From a checkpoint of a small transformer trained on Wikipedia: MLP 768 tanh GELU.
Each number is 128 + 24 x the weight over its row's rms, rounded and kept within 0 to 255. Layers, rows and columns count from 0. The size above them is the row's rms in percent of the matrix's.

# layer 8 MLP up, 768x192, rms 0.156, rows 321-338, columns 0-191
size [102 108 111 103  92 105  96 110  95 113 103  90  90 118 102 117 102  96]
[[136 113 111 120 107  71  86 109  90 171 142 109 113 122 163 114  85 114 101 120  75 124 108 143  99 108 128 121 113 150 113 123 146 127 121 161 130  79 140 129 126 133 128 120 108 139  77 143 115 127  94 113 120 109 163 121 164 112 128  97 146 113 150 107 132 145 136 114 159  99 162 115 106 162 135 116 128 144 150 102 163 161 169 146 168 121 150 171 144 150 163 132 153 146 158  89 128 163 157  89 141 197 100 146 140 143  95  84 127 155 138 149 136 142 118  99 144 133  75 146 103 132 117 101 136 133 159 121 126 161 159 115 145 113 123 107 174 114 141 173  96 133 126 157 132 122 149 176  96 111  99 115 153 125 146 115 135 141  97 105 116 114 107 162 119 118 121 148 144 198 137 121 135 104 151 120 183 125 128 127 102 146 106 134 125 136 124 123  85 135 138 115]
 [ 95 139 148 144 106 154 122 122 132 150 109  95  91 176  90 117 157 120  99 125 122 109 131 110 138 154 118 162 144 143 140  99 116 171 145 127  84 135 132 160 121  88 162 133 151  86 128 106 150 100  79 137 116  91  98 156 121 131 135 152 126 121  75 129 135 105 150 150 153 125 117 103 130 111 131 130 111 172 111 128 128 114 127 111 138 126 136 130 114 145 193 174 122 165 105 115 173 113 115 124 154 114 164 135 112 132  82 178 140 130 143 107 151 159 119  91 124 170 100 131 100 116 129 113 120 142 124  89 152 114 156 122 105  96 137 137 128 147 120 108 126  96 116 157 114 158 114 107 146 109 143 121  92 147 147 171 104 114 118  85  92 164 143  75 144 147 134 118 105 167 133  88  99 157 138  94 132 161 122 136 180 171 116 133 111 148 119 120 136 137 183 143]
 [ 98 135 146  96 102 123 110 120 121 116 132 168  98 131  98 120  80 128 118  68 119 126 124 114 149 109 136 108 125 140 168 117  89 116 112 156 119 104 138 136 144 155 146 140  99 147 115 148 118  94 102 154 114 114 133 100 115 121 121 119 158 162 109 141 147  93 114 107 126 161  80 162 119 180 130 156 128 185  98  89 137 165 118 117 148 105 100 134 120 161 106 164 156 135 173 115 133 121 136 111 119 148 107 164 114 109 118 119 189 158 111 130 130 120 140  69 159 124 121 153 149 154 104 136 114 127 167 125 135 168 109 191 141 134 152  99 159 164 175 124 143 151 163 133  86 156 145 122 166 143 147 130 117 128 161 148  98  93 126 128 137 140 119 108 133 150 144 112 182 122 116 139  99 125 128 113 147 109  99 143  93 135  89 114  91 144 122 105 161 128 154 151]
 [141  98  81 123 117 123 153 187 118 120 136 152 147 148 124 100 138 119 145 141 121  95 133 124 118 107 100 148 153 107 117  91 112 114 137 111 102 129 114 136 150 155 143 123 169 106 134 121 191 133 117 132  91 138 128  90 172 108 145 117 139 167 118 135 135 139 102 126 159 147 134  95 118 100  82 180 129 175 153 144  80 114 170  88 138 140  70 136 142 161 158 150 103 162 141 113 150 121 114 136 163 101 130 133 133 140 154 133 147 156 139 143 122 131 117 130 153 135 177 144 161 128 130 139 126 131 155 124 121 156  97  89 127 123 133 113 144 145 122 120 128 150 172 154 129 107  92 120 123 114 113 133 132 147 139  80 116 139 159  95  50 154 119 133 126 122  89 168 136 110  90 104 159 117 155 138 102 145 148 116 118 141  78  94 111 147  89  87  96 156 137 124]
 [127 100 117 118 125 126 118 128 128 122  69 117 146  95 130 137 119 133 152 151 125 120 138 134 166 136 106 127 123 114 161 120 115 118  83 128  78  99 112 118 112 167 121 154 100 123 119  93 139 151  77  99 115 122 150 134 141 142 104 142 139 150 145 140  97 155 123 138 126 177 169 107 135 129  62  92 134 143 102 121  97 136 103 174 169 147 140 120  89 129 115 137 134 161 163 140 170 103 124 145 169 114 142 137 121 156  98 169 110 148 108 140  88 143 102 130 144 128  98 114 134 168 122  82 132 121 170 114 144 104 145 123 105 121 159 151 130 117 145 101 178 153 141 114  82 120 114 116 130  93 111 141 105  52  89 153 139 169 125 146 114 168 103  99 135 113 139 112 151 165  95 138 103 119 107 129  99 123 144 149 126 110 105  99 135 133 162 140 153  97 173 149]
 [172 122 128  98 137  74 124 143 115 145 129 152 129 131 147 146 131 163 141 163 114 159 124 104 102 163 158 130 121 108 144 155 115 142 118 116 158 173 130 149 164 149 158 125  86 109 128 116 150 113 116 109 165 157  98  95 153 163 112 156 104 125 116 127 136  91 122  99 126 155 139 129 143  90 165 161  98 126 105 141 161 127 166 139 142 104 108 102 116  75 200 135 108 133 162 105 123 138 108 150 126 106 166 173 109  88  95 158 126  98 129  99 155  95 161 145 115 161 171  89 133 157 152  98 108 176 137 147 107 123 147 159 110 142  90 144 131 130 128 145 151 137 138 123 156 168 142 154 129 114 151  98 173  84 137 121 141 133 111 119 136 142 117 135 119  98 134 162 107  92 133 140 109 128 113 102  98 133 120 166 177 153 128 164 137 122  98 109 128 125 117 139]
 [155 130  85 137 118 129 127 174 133 129 174 166  87 129 139 126 157 128 153 127  84 100 111 146 124 145 145 127 161 169 126 127 124 115 116 108  84 120 118 122 137 149 161 152 164 147  95 145 137 138  83 110 152  73 126 119 128 160 144 144 123 183 107 145  86 117 128 158 167 153 133 158 127  97 118 136 107 138 128 123 130 144 119 149 114 180 108 103  78  84  60 172 140 115 124 133 163 109 115 140  84 104 144 116 129 106 152 172 141 125  81 142  83 144 149 153 159 118 117 141 164 115 112  87 133 131  96 149 151 132  94 149 131 163 112 142 160  85 117 134 129 115  97 109 152 124 139 151 111 112 149 160 125 158 153 107 136 105 102 169 139 150 132 140  96 144 148 137 110 127  95 113 110 109 132 100 127 122 119  87 118 153 121 132 139 135  97 108 159 160 122 105]
 [116 138 117  65 135 137 166 113 148 116 135 158 131 107 115  92 120 134 128 143 132  95 130 102 146 161 114 136  90 160 109 116 122 159 142 169 153 122 149 175 103 123 169 174 101 150 122 100 107 117 129  94 125 140 155 132 137 106 150 105 121 108 154 120 152 149 154 115 128 122 129  89 163 103 125 184 146 116 142 143 152 124 113 114 141 103  99  97 167 142 175 147 145 168 125 132  89 146 106  90 120 132 124 154  90  88 126 114  93  94 154 144 103 146 109 130 157 164  96 133 114 174 132 121 133 125 129 121 102 102 163 136 136 105  93 164 157  92  75 116 112 180 126 137 147 178  88 103 122 150 124 150 136 148 121 123 143 104 131 118 128 137  89 160 155 128 145 126 112  81 133 103 146 149 150 108 105 119 136  81 121 129 150 106 149 156  77 118 163 131 133 125]
 [ 91  88 117  87 102  94 119 121 132 112 146 159 136  80 110  96 209 117 107 135  91  99 132 158 150 117 157 137 115 155 157 190 108 109 145 127 123  90 146 153 153 121 123  90 148 110  79 101 129 112  91 166 149 123 127 101 110 135 143 146 104 117 132  95 113 156 154 181  99 147 125 144 120 120 151 138 104  87 152 137 122 103 120 119 156 119 119  95 144  90 163 118 104 131 130 101 119 155 132 109 136 129 154  87 142  96 120 138  94 110 172 112  85 101 121 130 115 134 102 126 118 102 101 101 151 154 108 150 112 123 141 123  88 124 142 161 159 149 157 128 140 156 118 140 122 110 147 130 159 122 161 139 198 105 150 116 132 104 143 158 107 155 131  99 160 133 101 149 113 127 155 124  83 134 110 101 138 125 138 146 160 112 127 126 159 135 134 127 138  95 146 162]
 [128 139 143 113 125  71 134 132 129 136 132 132 151  79 138 138 148 114  85 162 104 156 138 158 127 108 158 113 130  67 155 107 150 105 156 113 127 105 182 144 143 157 126 108 142 114 144 108 107 129 102  59 103 110  95 128 127 148 105 142 120 141 150 125  96 139  97 131 119 151 122 132  97 134 143 186  92  98 115 129 118 106 118 140 145 126 137 123 120 193 152 110 110 126 143 152 122 117 100 128 136 130 156  97 135 104 184 112 141 154 117 160 129 141 139 176 154 104 160 122 135 105 119 101 104 114 170  84 142 123 147 129 118 153 113  76 169 116 158 121 120 150 122 102 125 123 107 154 136 177 102 152 114 117 109 127 132 116 146  72 110  96 139 122 163 102 152 142 172 106 133  96 159  90  94 136 109 134 165 137 114 161 152 100 138 156 137 124 131  91 139 103]
 [ 98 140 142 100 143 118 109 118 115 158 117 149 132 101 112 128 174 141 108 149 159 149 113  95 122 150 121 166 117 132 166  87 100 173 123 152 146 129  66 144 141 132 104 133 122 100 114 130 117 161 115 138 115 131 136 119 136 145 112 139 145 128 115 133 147 137 106  98  65  76  71 123 166 162 112 163 134 121 128 153 115 204 149 105 125 137 173 110 131 154  98 124 147 116 140 150 121 110 114 123 106 178  93 126  95 123 119 133 119  99 131 149 154 133 127 101 121 131  99 157 114 135 147 143 125 171 100 130 108 143 101 131 131 104 162 179 172 107 142 118 123 165  96 159 132  90 148 109 158 117  68 106 120 138 173 125 118 118 144  79 139 115 118 171 113 141 100 179 123 123 116 119 153 124 165 107 159 152 129 138 132 137 116 159 134 148  98 118 148 101 115 107]
 [172 130 107 133  59 160 113 151 104 116 121 160 142 130 147 138 105 127  85 108 104  71 150 134 115 136 144 134 110 142 160  56 134 139 135 173 102 140 106 167 139 116 157 129  87 137 126 128 121 170 155 117 106 139  96 136 116 120 178  99 118 181 142 111 142 155 136  95 137 154 107 142 113 147 157 142 119 154 120 132  90 147  71 161 133 150 135 163 118 176 114 121 177 110 148 133 138 148 118 143 105 135 142 132 104 131 145 135 127 123 116 126 153 113  99 138 122 113 145 108 118 119 108 120 150 128 180 170 123 165 150 136 121  75 180 140 165 119 137 150 104 134 141 114 151 117 126 144 130 105 153 134 143 105 144 155 131 146 103 145 158 168 143 125 127 104  88 125 167 128 134  94 167 112 164 155 159 140 119 111 139 157 165 162 133 139 132 103 109 110 100 119]
 [144 118 188 100 152 110  86 112 127 115  89 118 174 139 124 138  75 146 130 135 160 132 133 103 166 137 113 123 124 195 133 144 117  85 137 173 121 117 131 145 166 165 157 148 105 165 127 163 135 119 131 178 139  96 161 167 125  79 147 149  87 143 157 131 126 138  93 129 151  71 143 137 124 125 123 124 159 151 117 149 105 105 125  89 101 108 115 111  78 111  93 131 113 122 133 117  54 151 136 122 135 148 117 127 113 136 151 157 126 160 126 158 130 135 124 116 112 133 155 127 117 140 134 128 137 138 124 136 132  76 144 141 103 128 149 137 151 119 120 133 144 154 139 151 168 139 141 155 146 172 106 133  74 125 106 152  91 119 125 137 154 113 101 116 127 156 141 138 105 153  96 114 134  96 109 119 138 121 140 152 170 122  93 111  92 148  81 110  86 130 153 143]
 [102 144 114 123 122 114 103 117  95  93 119 121 115 139 131  83 156 133 174 162 153 115 144 117 130 141 154 150 129 138 196 106 147 169 129 111 125  61  85 110 135 147  87 165 111 116 107 146 136 135 134 136 113  94 119 174 152 105 155 151 145 151 132 114 167 119 132 106  60 122  97 139 122 156 123 131  94 154 116 105 126 152 116  98 108 148 102 158 117 141 116 172 152 120 117 131 127 109 100 133 150 116  72 147 119 139 132 113 117  74  97 104 141 104 131 121 128 126 167 178 112 109 156 114 156 130 172 122 140 142 153 122 124 106 114 157 112 142 120 134 160 124 144 139 125 121 181 134 111  91 152 134 150 103 150 146 131 148  90 116 107 149 134 169 167  85 151 142  98  94 122  87 122 138 162 127 131 128 147 147 125 153 138 139  96 135  78 160 137 100 103 119]
 [139 174 113 140 137 175 101 136 118 164 114 139 122 113 131 109  85 114 125 116 133 134 135 121 156 120 103 106 121 137 132 142 127 138 124 126 128 126 119 122 123 102 173  99 112  88  97 116 146  83 125  86  79 108 143 117 122 176 123  66 109 146 114 105  92  75 155 129 126 141 177 160  87 113 141 119 141 168 154 155 127 151 141 164 129 122 121 136 152 165  79 183 135 119 135 164 152  98 144 158 114 134 132 128 126 178 140 166 164 136 135 148 144 109 117  96 104 131 116 136 153 117  98 124 150  65 116 130 137 130 123 125 138  82 131 172 132 128 134 135 162 112 115 107  97 117 160 120  72 122 112 135 127 148 142 125 167  93 128 169 177 139 102 153 117 162 144 106 136 123  97 121 129 112 167 113 120 150 126 104 161 155  84 131 157 109 118 106 144 109 106 125]
 [111 172 134 122 162 158 114 105 144  86 108 129 140 131 116 154 154 133  77 125 153 124 120 132 133 122  51 134 194 118 109 125 118 162 144 140 154 123  94 109 134 104 125 135 105 101 152 100 122  92 178 145 126 107 138 133 123 133 124  83 119  99 130  94 106 138 123  98 171 129 131 124 141 105  98 149 127 158 126 154 173 135 151 138 172 102 103  99 105  98 102 128 156  88 139 148 170 150 115 123 138 179 106 125 108  98 146 139 128  86 140 130  98 122 144 121 193 136  94 134 147 136  97 126 171 162 174 136 155 130 123 126 125 120 113 151 114 113 153 126 172 123 139 113 129 140  68 157 119 107 126 151 132 152 180 152 120 146 110  96 112 126 109 152 104 130 136 123 137  84 142 142 154 130 163 110 107 164  94 113 123 158 159 119 123 146 145 132 107 158 146 139]
 [118 136 117 128 167 126  92 174 122 151  98 157  94 115 168 114  88 111 125 139 116 127 138 132 188 139 121 165 114 123 153 124 134 121 144 143 152  73 113 116 141 129  94 126 138 122 137 110 158 110 119 137 174 129 141 147 154 116  88 117 126 119 130 127 159 163 174 144  93  99 121  99 129  94 120 114 111 160 102  97 103 153 124 108 139 113  99 116  89 103  86 106 157 148 134  98 156 122 103 128 145 159 144  85 118  97 118 155 156 148  73 131 126 120 105 152 106 101 116 167 139  94 102 122 163 142 133  94 108 117 111 118 140 152 172 154  85 119 142 123 126 104 105 159 143 115 123 154 158 176 140 134 124 123 151 104 122 127  86  91 107  77 157 119 123  99 139 122 169 144 130 103 124  86  99 154 167 109 125 121 125 168 154  96 123 149 153 164 163 119 133 158]
 [106 132 140 161 139 153 124 139 118 138 131 152  93 159 109 102 131 131  83 127 137 138 114 169 155  94 100 124 114 131 123 151 147 123  64 130 176 137 104 137 143 186 141 122 104 133 122 140 138 137 163 138 136 156 142 112 128 102 186 155  92  80  88 164 135 153 133 121 157  96 147 133  90 155 111 115 139 124  87 158 139 113 144 140 158 143 119 114 122 154 155 139 119 146 118 110 115 153 123 110  93 175 116 122 103 158  94 134 120 166 116  93 164 130 105 108 129 106 177 158 162 112 125  92 112 145  78 142 102 163 159 124 127 117 114 158 145 109 178 106 154 142 133 116 163 119 143 156 136  99 134 107 123 138  82 118 119 126 142 142 143 115 106 162 161 173 136 131 107  88 138 133 137 141 117 116  59 144 144 123 151 108 108 167 103 118 122 149 136  90 154 133]]
# layer 8 MLP down (transposed), 768x192, rms 0.152, rows 321-338, columns 0-191
size [100 113 106 111  92 103  97 107  87 113 100  88  95 117  98 120 102 120]
[[ 89 174 125 147 145 152 148  96 158 120 114 149 132  90 124 104 139  87 114 138 129 138 132 148 123 104 103  89 125 124 172 107  95 110 120 129  88 141 147 148 150 158 111 134 128 102 160 116 120 138 133 148 129 135 112 162 102 118 117 134  95 125 169 101  71 123 134  85  84 106 137  76 143 105 126 111 132 133 140 158  88 116 118 158  99 182 146 128 104 123 135 122 158 100 145 120  87 124 144 122 161 127  77 145 148 133 127 138 188  78 112 100  72 136 100  91 135 105 128 121 165 143 134 146 136 134 150 129 153 140 134 171 114 149  85 117 104 125 108 116 175 128 141 149 140 121 134 148 101 159 111 122 165 130 112 149 137 170 150 165 130 164 129 118 115 147 140 154 113 116 138 118 151 139 117 138  86 115  91 146 183  89 154 105 160 155 136 145 121 165 119 125]
 [124 156 172  95 133 161 118 119  62 136  81 160 173 167 129 164 128 112 130 146 130 133 113 129 119 135 105 137 135 103 156 116  92  88 171 172 109 125 110 136 135 121 124 149 141 146 125 137  93 105  86 134  97 154 115 156 124 140 139 135 136 127  86 146 132  96  78 151 132 146 143 123 127 100 144 121 116 140 118 121 114 162 106 146 156 133 128 160 128 158 157 141 109 121 126 100  94 109 154 109 123  95 154 160  85 159 119 105 132 116 131  84 100 114  95 131 140 144 134 122 133 105  69 147 152  89 135 143 136  89 147 140 147 165 100 135 152  92 125 105 138 138 144 141 145 113 135 112 189 105 117  98 129 156  97 155 120  99 117 122 163 120 140 186 103 111 157 146 134 108 113 100 153 185 112 158 148 135 153  99 122 106 162 125 134 123  98 122 129 184 102 128]
 [139 107 132 110 143  78 107 128 127 138 134 163 146  88 141 132 117 166 132 176 117  92  98 151 137 135 139  89 133 106  93 127 122 117 166 123 167 117 130 167  69 111 151 141  98 120  89  78  74 145 131 149 168 164  96 137  97 124 141 128  89 144 140 129 139 125 117 110  85 139 133 140 128 111  89 152 139 127 103 164 163 130 152 115 114 132 111 149  98 148 130 148 148  82 106 103 142 131 175  88 168 112 135  78 134 111 101 156 104 120 128 150 122 138 132 102 112 109 104 147 145  96 162 146 127 165 133 144 133 167  91 130 140 108 116 119 128 156 115 163 141  61 114 153 128 129 101 162 135 138 151 156 143 161 137 145 113  88 129 104 128 107 117 157 136 142 114  83 141 140 171 120 122 109 118 124 117 107 136 163 126 106 152 136 173 149 127 173 147 132 157 103]
 [125 133 127 154  98  97 150 140 135 141 128 137  84 156 130 119 166 168 132 156 156 144 161 150  94 147 124 120 125 128 163 138 151 201 146 168 117  97  95  82  96 142 108 147 144 126 129 107 143 106 168 158 151 157 162 120 142 114 140 117 151  86 141 105 158 116  98 160 102 124 139 151 147 107  81 149 108 145  97 158  92 104 129 141 128 147 119 127 145  92 132 153 124 152 126 102 139 145 138 135 148 125 143 136 116 122 138 146 106  57  99 104 105 116 156 176 129 129 158  90  93 148 122 154 176 116 102 154 167 141 135 108 130 149  86 161 116 113 102 137 111 114 137 123 101 162 136 126  99 101 125 147 122 157 124 121 121  77  81 143 120 141 131 161 110 124 120 143 150 114 134  81  88 146 145  91  97  96 119 152  93 145 117 142 120 127 104 105 146 137  82 127]
 [132 142 128 117 139 123 131 154 152 120 104 136 145 127 148 123 126 107 141 131 112 166 150 111 133 123 153 139 138  73 155 112 133  87 168 104 117 110 134  89 112 140 108 174 111  84 121 103 170 143  71 103 143 144 124 121  88 161 149 161 122 154 106  99 165 130  83 108 120 111 139 142 104 196 160 103 124 137 128 126 131 108 163 138 131 131 100 163 132 158 131 123 119  94 104 128 144 154 109 130 107 149 104  80 130 106 118 117 141 108 180 130 153  80 124 158  87 100 121  95 128 132 115 158 126 118 117 120 120 144 101 141 163 118 148 132 151 170 124 142 127  91 171 136 145 161 106 138 114 114 137 171 166 120 129  99 108 141 115 144  99 124 165 132 158 183 128 108 108 133 162 147 116  96 129 147  96 171 142  90  68 113 131 145 125 111 173 121 123  91 115 113]
 [133 120 137 124 141 114 117 138 169 138 159 108 121  64 157  85 143 143 110  98  84 164 106 125 118 126 143  99 116 150 103  99 116  91 144 119 107 119 160 143 110 127  93 165 116 129 141 114 109 148 126 126 132 138 143 126 126 148 143 172 134 162 122 125 143 129 181 112 120 124 128 115 127 140 120 125 145 131 104 154 168 144 115  87 162 101 104 150  76 131 120 153 168 155 146 159 172 111 135  97  89  99 156 106 131  64 122 113 128 153 168 124 140 106 160 143 155  97 131 119 124 145 160 122 132 144 123  77 141 141  84  31 155 154 149 128 135 150 100 119 140 113 141 134 122 150 113 151 139 147 156 128  96 116 143 111 123 121 145 166 168 119 140 121 126 150 119 118 109 106 121 200 113 107 131 139 127 146 133 153 160 139 139 118 120 117  68 109 132 138 139  90]
 [103 120 144 182  93 153 131 100  91 142 125  68 169 177 147 125  68 115 148 167 107 150  93  97 145 130  87  76 103 127 146 156 129 136 148 137 129 103 115 125 130 138 115 106 178 113 145 156 134 154 102 146 156  94 125 125 131 125 121 128 121 124 140 150 139 113 109 182  90 129 102 119 159 151 151 135 166 151 146 149 138 153 178 111 109 102 144 100 152 112 130 126 153  95 140 107 116 128 147 126 131 112 119 127 131  87 134 120 143 141 142 128 102 176 111 117 109 153 118  84 123 140 102 133 178 114 127 112 103 143 131 129 134 113 124 153 149 160 144 152 157 119 145  94 100  97  84 130  71  92  88 161 153 164 120 163 140 122 132 152  77 137 141 147 114 164 128 106 136 150 168 133  98 121 140 112 138 106 119 114 111 138 148 167 114 141  92 130 132 107 104 139]
 [146 110 120 148 156 121 150 130 140 137 123 161 153 135 130 119 156 145 182 124  83 148  99 130 123 129 120  95 158 104 171 141 157 148 130 127 161 124 120 162  98 123 105 159 143 190  85 132 108 126 148 139 130 111 146 119 149 141 109 146 128 105 108  90 121 114 118  88 114 117 130 101 123 105  84 114  85 112 114  70 115 150 118 133 175 148 139  84 122 123 152 138  87 129 134 117 113  94 139 136 162 148 118 130 137  87 138 154 119  82 107 129  78 147  96 125 144 144 120 151 105 143 122 121 129 134 147 108 102 177 113  98 123  70 125 178 155 104 137  89 107 139 145 165 126 154 127 153 126 141 117 152 141 180 128 151 114 108 131 130  98 178 115 106 115 166 167 147  92 135 137 152 127 150 114 115 169 116 118  84 143 144  73 131 126 166 135 108 165 124 119 124]
 [131 155 138 139 153 131 115  78 129 125 127 134 107 173 139 126 122 104 130  89 132 136 203 106 128 140  93 133 126 143 167 110 129 119 126 125  91 124 132  96  97 110 101 116  98 155 146 194 123 121 149 130 102 108 135 141 143 141 116  92 158  59 119 151  82 151 166 106 191 146 170 185 151  99 132 110  81  97 107 111 141 112 148 156 137 132 138 102  83 146 140 128  97 155 138 130 106 145 155 144 123 117  89 137 126 142 116 100  98 125  76 105 116 109 123 131 150 149 146 205 138 139 164 137 124 125 160 110 122 123 140 112 131  93 111 116 125 118  89 119 121 158 129 126 116 130 134 131 147 100 103 150 116 140 134 163 151 133 157 114 127 145 143 123 123 114 118 147 141  99 117 159 139 113 124 132 107 144 155 120 147 179 110  77  98 117 129 126 170 109 156 138]
 [157 133 101 135 127 153 120 135 150 151 132 127  93 112 146 117 127 135 119 146 157 125 122 160 152 193 140  88 127 108 140 139 118 109 117 104 147 136  98 119 138 153 117 131 131 117 102 144 131 113  86 112 133 131  95 141 132  99 125 127 154 146 127  97 146 100 130  82 198 100 141 127  67 187 130 172 115 152  92 136 127 102 133 106 119 115 111 178 135 117 138 122 143 162 129 132 157 127 105 127 106  96 119 151 119 130 144 121 106 179 126 139 153  76 120 122  87 118 114 128  92  88  82  94 141 127 109 113 147 104 126  92 132 130 135 129 129 143 124 128  91 133  85  89  98 155 166 133 193  77 104 131 156 146 134 140 119 119 122 128 128 150 137 157 102 155 161 136 139 161 129 152 129 147 154 158  65 117  78 168 149 152 123 121 133 121 158 131 138 151 129 162]
 [ 94 122 107 106 106 140 134  89 106  96 115 118 144 105 150 132 104 144 138 120 115 175  69 134 147 130 172 114 145  93 149 100 110 118 121 121 119  93 124 117 129 124 160 137  92 111 149 148 142 111 138 130 133 107 103 113 185 126 122 121 133 103 111 106 100 124 119 119 131 104 138 106 116 160 132  80 183 113 163 108 172  87 188 140 124  82  81 104 118 112 153 171 138 112 107 150 124 124 153 154 104 129 117 151 128 162 144 132 136 152 112 109 140 113 133 132 148  91 174 120 130 158 138 106 170  72 193 169 144 152 139 122 146 166  99 118 132 126 140 130 117  72 200 104 115 139  97 166  99 150 146 137 164 136 129 128 111 121 122 121 132 133 117 126 117 124 100 137 110 123 100 122 159 155  82 135 102 138 122 136 154 106 125 123 125 129 157 110 147 164 126 121]
 [169 115 122 108 132 117 125 148 127  96 107 150 126 130 120 125  84  96  93 138 139 144 162 155 132 110 150 115 115 133  97  57 133 104 109 128 149 161 106 115 119 112 121 116 111 113 101  60 140 127 145 124 141 129 129  82 156 144 104 105 150  92 150 140 172 118 113  97  76 146 122 168 152 126 131  96 159 124  86 129 161 116 129 118 109 116 106 129 136 128 135 154 132 140 111 137  76 148 158  97  76 108 142 110 165 123 158 147 172 114 140 102 135 117 126 129 135 118 126 144 141 163 159 151  86 134 127 137 115 125 163 143 130  96 113 151  96 164 113 153 145 109 154 146 139 148 131 119 164 125 114 113 115 152 107 138  77 141 181 105  88  99 126 118 154 166 144  75 132 149 112 139  94 159 106 128 154 147 174 130 158 122 106 124 150 134  96 110 179 149 130 158]
 [156 107  99 113 122 144 139 128 122 159 167 133 128 126 143 153 149 123 144 119 106 135 134 104 120 122  99 121 108  88  94 152 137 109 148  84  92 179 121 154 140  92 139  97 160 110  98 124  76 147 168 171 170 112  91 140 117 115 143 165 154 119 143 114 143  99 113 114 125 139 177 113 170 125 123 135 112 136  81 126 150 126 125 151 110 141  65 114 160 121 122  98 145 155 129 130 166 124 162 125 124 132 145 125 116 135 115 108 130 104 122  79 103 160 140 179 125 136  92 122 144 135 140 101 117 128 159 167 104 131 138 134 142 117 123 135 110 118 150  70 142 129 165 127 105 157  95 123 156  96 134 154 172 123 158 119 176  90 117  99 139 147 131 106 146 163 149 128 157 133 129 134 129 121 134 148  57 124 146 141 119 131 152 104 141  68 130 120 135  77 111  91]
 [192 119  99 133 127 126 142 118 121  93 141 114 101 178 147 146 112 152 181 155 102  95 116 144 148 160 106 129 115 114 127 167 126 152 117 131  95 158 111  89 100 158 162 110 139 113 144 130 132 136 134 109  99 154 122 139 145 138 138 125 134 107 161 120 182 134  86 120 112 139 116 148  68 113 148 117 105 149  83 118 127 149 129 142 180 130  98 145 145 109 147 138 153 127 108 112 198 128 119 143 114 150 130 111  79 117 134 137 131 116 103 126 110 114 164 104 121 120 151 160 103 114 150 153 109 174 123 106 109 154 122 137 120 145 118 130 116  98 122 118 136  86 127 131 130  82  93 140 111  69 109 129 148 145 128 112 195 129 105 163 178 151 117 127 125  78 166 161 137 105 154 116 133 170 123 107 105 135  95 156 135 129  94 113 114 124  99 126 159 132 105 132]
 [128 164 142 165 172 169 125 125 153 155 109 155 111 166 125 164 118 146  96 128 178 111 111 146  96 137 113  83 150 142 122 148 105 110 125 135 137 128  80 114 105 132 150 141 125 144  70 145 160  78 101  98  77 112 102 107 136 129 162 124 141 137 173 147  98 161 139 119 141 102 166 154 144 115 119  91 107 138 142 133 103 174 128 122 144 156 108 154 119 127 139 158 125 123 146 129 144 132 126 158 134 126 111 120  98 132 123  63 159 163 136 135  90 124 112  91  97 131  85 134 115 158 115  55 132 143 120 101 100 104 106 129  86 119 115 121 141 101 150 105 138 125  81 119 126  99 145 121 130  98  81 117 131 155 128 130 122 112 144 123 189  97 153 127 172 139 122 115 137 136  95 150 113 134 153 127 136 139 141 147 133 147 124 137 141  88 155 176 117 145 131 154]
 [119 121 144 183 177 109 161 102 103  95 146 103 101 121 103 163 151  97 147 108 166 132 114 162 122 127 104 153 124 122 102 113 123 161  86 145 164 146 148 138 111  94  94 124 131 114 127 104 117 138 155  54 128 135 110 152 122 146 112  55 154 143 159 118 120 134 139 147 141 141 121 120 102 167 105 122  86 133 100 158 115 114 124 159 130 144 123 122 144  94 148  86 148 132 118 162 117 113 142 155 131 133 101 105 122 148 130 130 131 115 114 105 119 112 182  95 130 121 121 141 164 139 151 125 139 163 180 102 139  90 115 121 123 167  96 102 121 120 135 131 150 128 104 144  98 133  97 116  95 167 107 141 126 137 166 110 105 158 112 150 178 132 138 145  94 104 128 150 167 147 197 132 163 127 148 117 114 107 100  91 127 102 147 127 113 110 163 150 129 150  98 124]
 [129 126 102 132 123  90 150 130 144 165 159 106  58 152  99 106 160 131 134 152 115 159 108 159 138 153 137 173 145 141 130 121 120 107 139 108 101 173 130 132 138 104 108 124 101 145 119 159 134 153 137 143  98 138  62 160 140 151 155 136 117 127 157 124 143 156 111 139 110 103 153 126 138 120 164 135  79 111 116 153 104  99 141 126 128 129 156 131 126 146 120  74 135 165 173 116  93 137 135 101  75 130 145 141  98 131 121 137  96 121 111 149  84 113 163 129 111 160 138 107 121 133  78 128 157  92 113 140 116 105 169 113 146 109 123 173 121 152 124 122 134 149 152 142  83 138 114  99 144 126 144 128 141 159 128 139 127 113  63 143 122 113 114 195  96 166 102 116  92 133 135 140 153 107 179 163 154  77 121 135 136 129 126 111 113 115 139 104 124  89 127 152]
 [127 143 105 103 134 120 134 154 147 113 147 132 151 124 159 140  91 137 170 140 126  90 144  82 100 148 147 123 133 176 121 129 123 147 146 121  96 112 113 129 112  89 110 131 118 151 109 137 127 129  97 120 136 110 146 140 111 132  36 110 158 138 132 100 137 109 146 104  90 181 114 141 159  96 125 181 126 137 142 128 122 154 152 123 101 119 119 123 139 110 100 166 135 117 122 115 188  66 117 148 140 122 134 134 141 103 137 129 136 100 125 146  88 152 168 135 133 188 126  87 112 132 133 143 143 142 154 124 170 116  95 125 120 137 172 103 134 134  87 167  95 133 105 134  90 134 107  95 116 105 114 154 134 136 186 153 129 159 112 114  97 163 140 114 114 121 154 115 121 153 111 109 126 140 140 164 174 101 135  79  85 144 142  95 132 142 124  86 147 162 131 140]]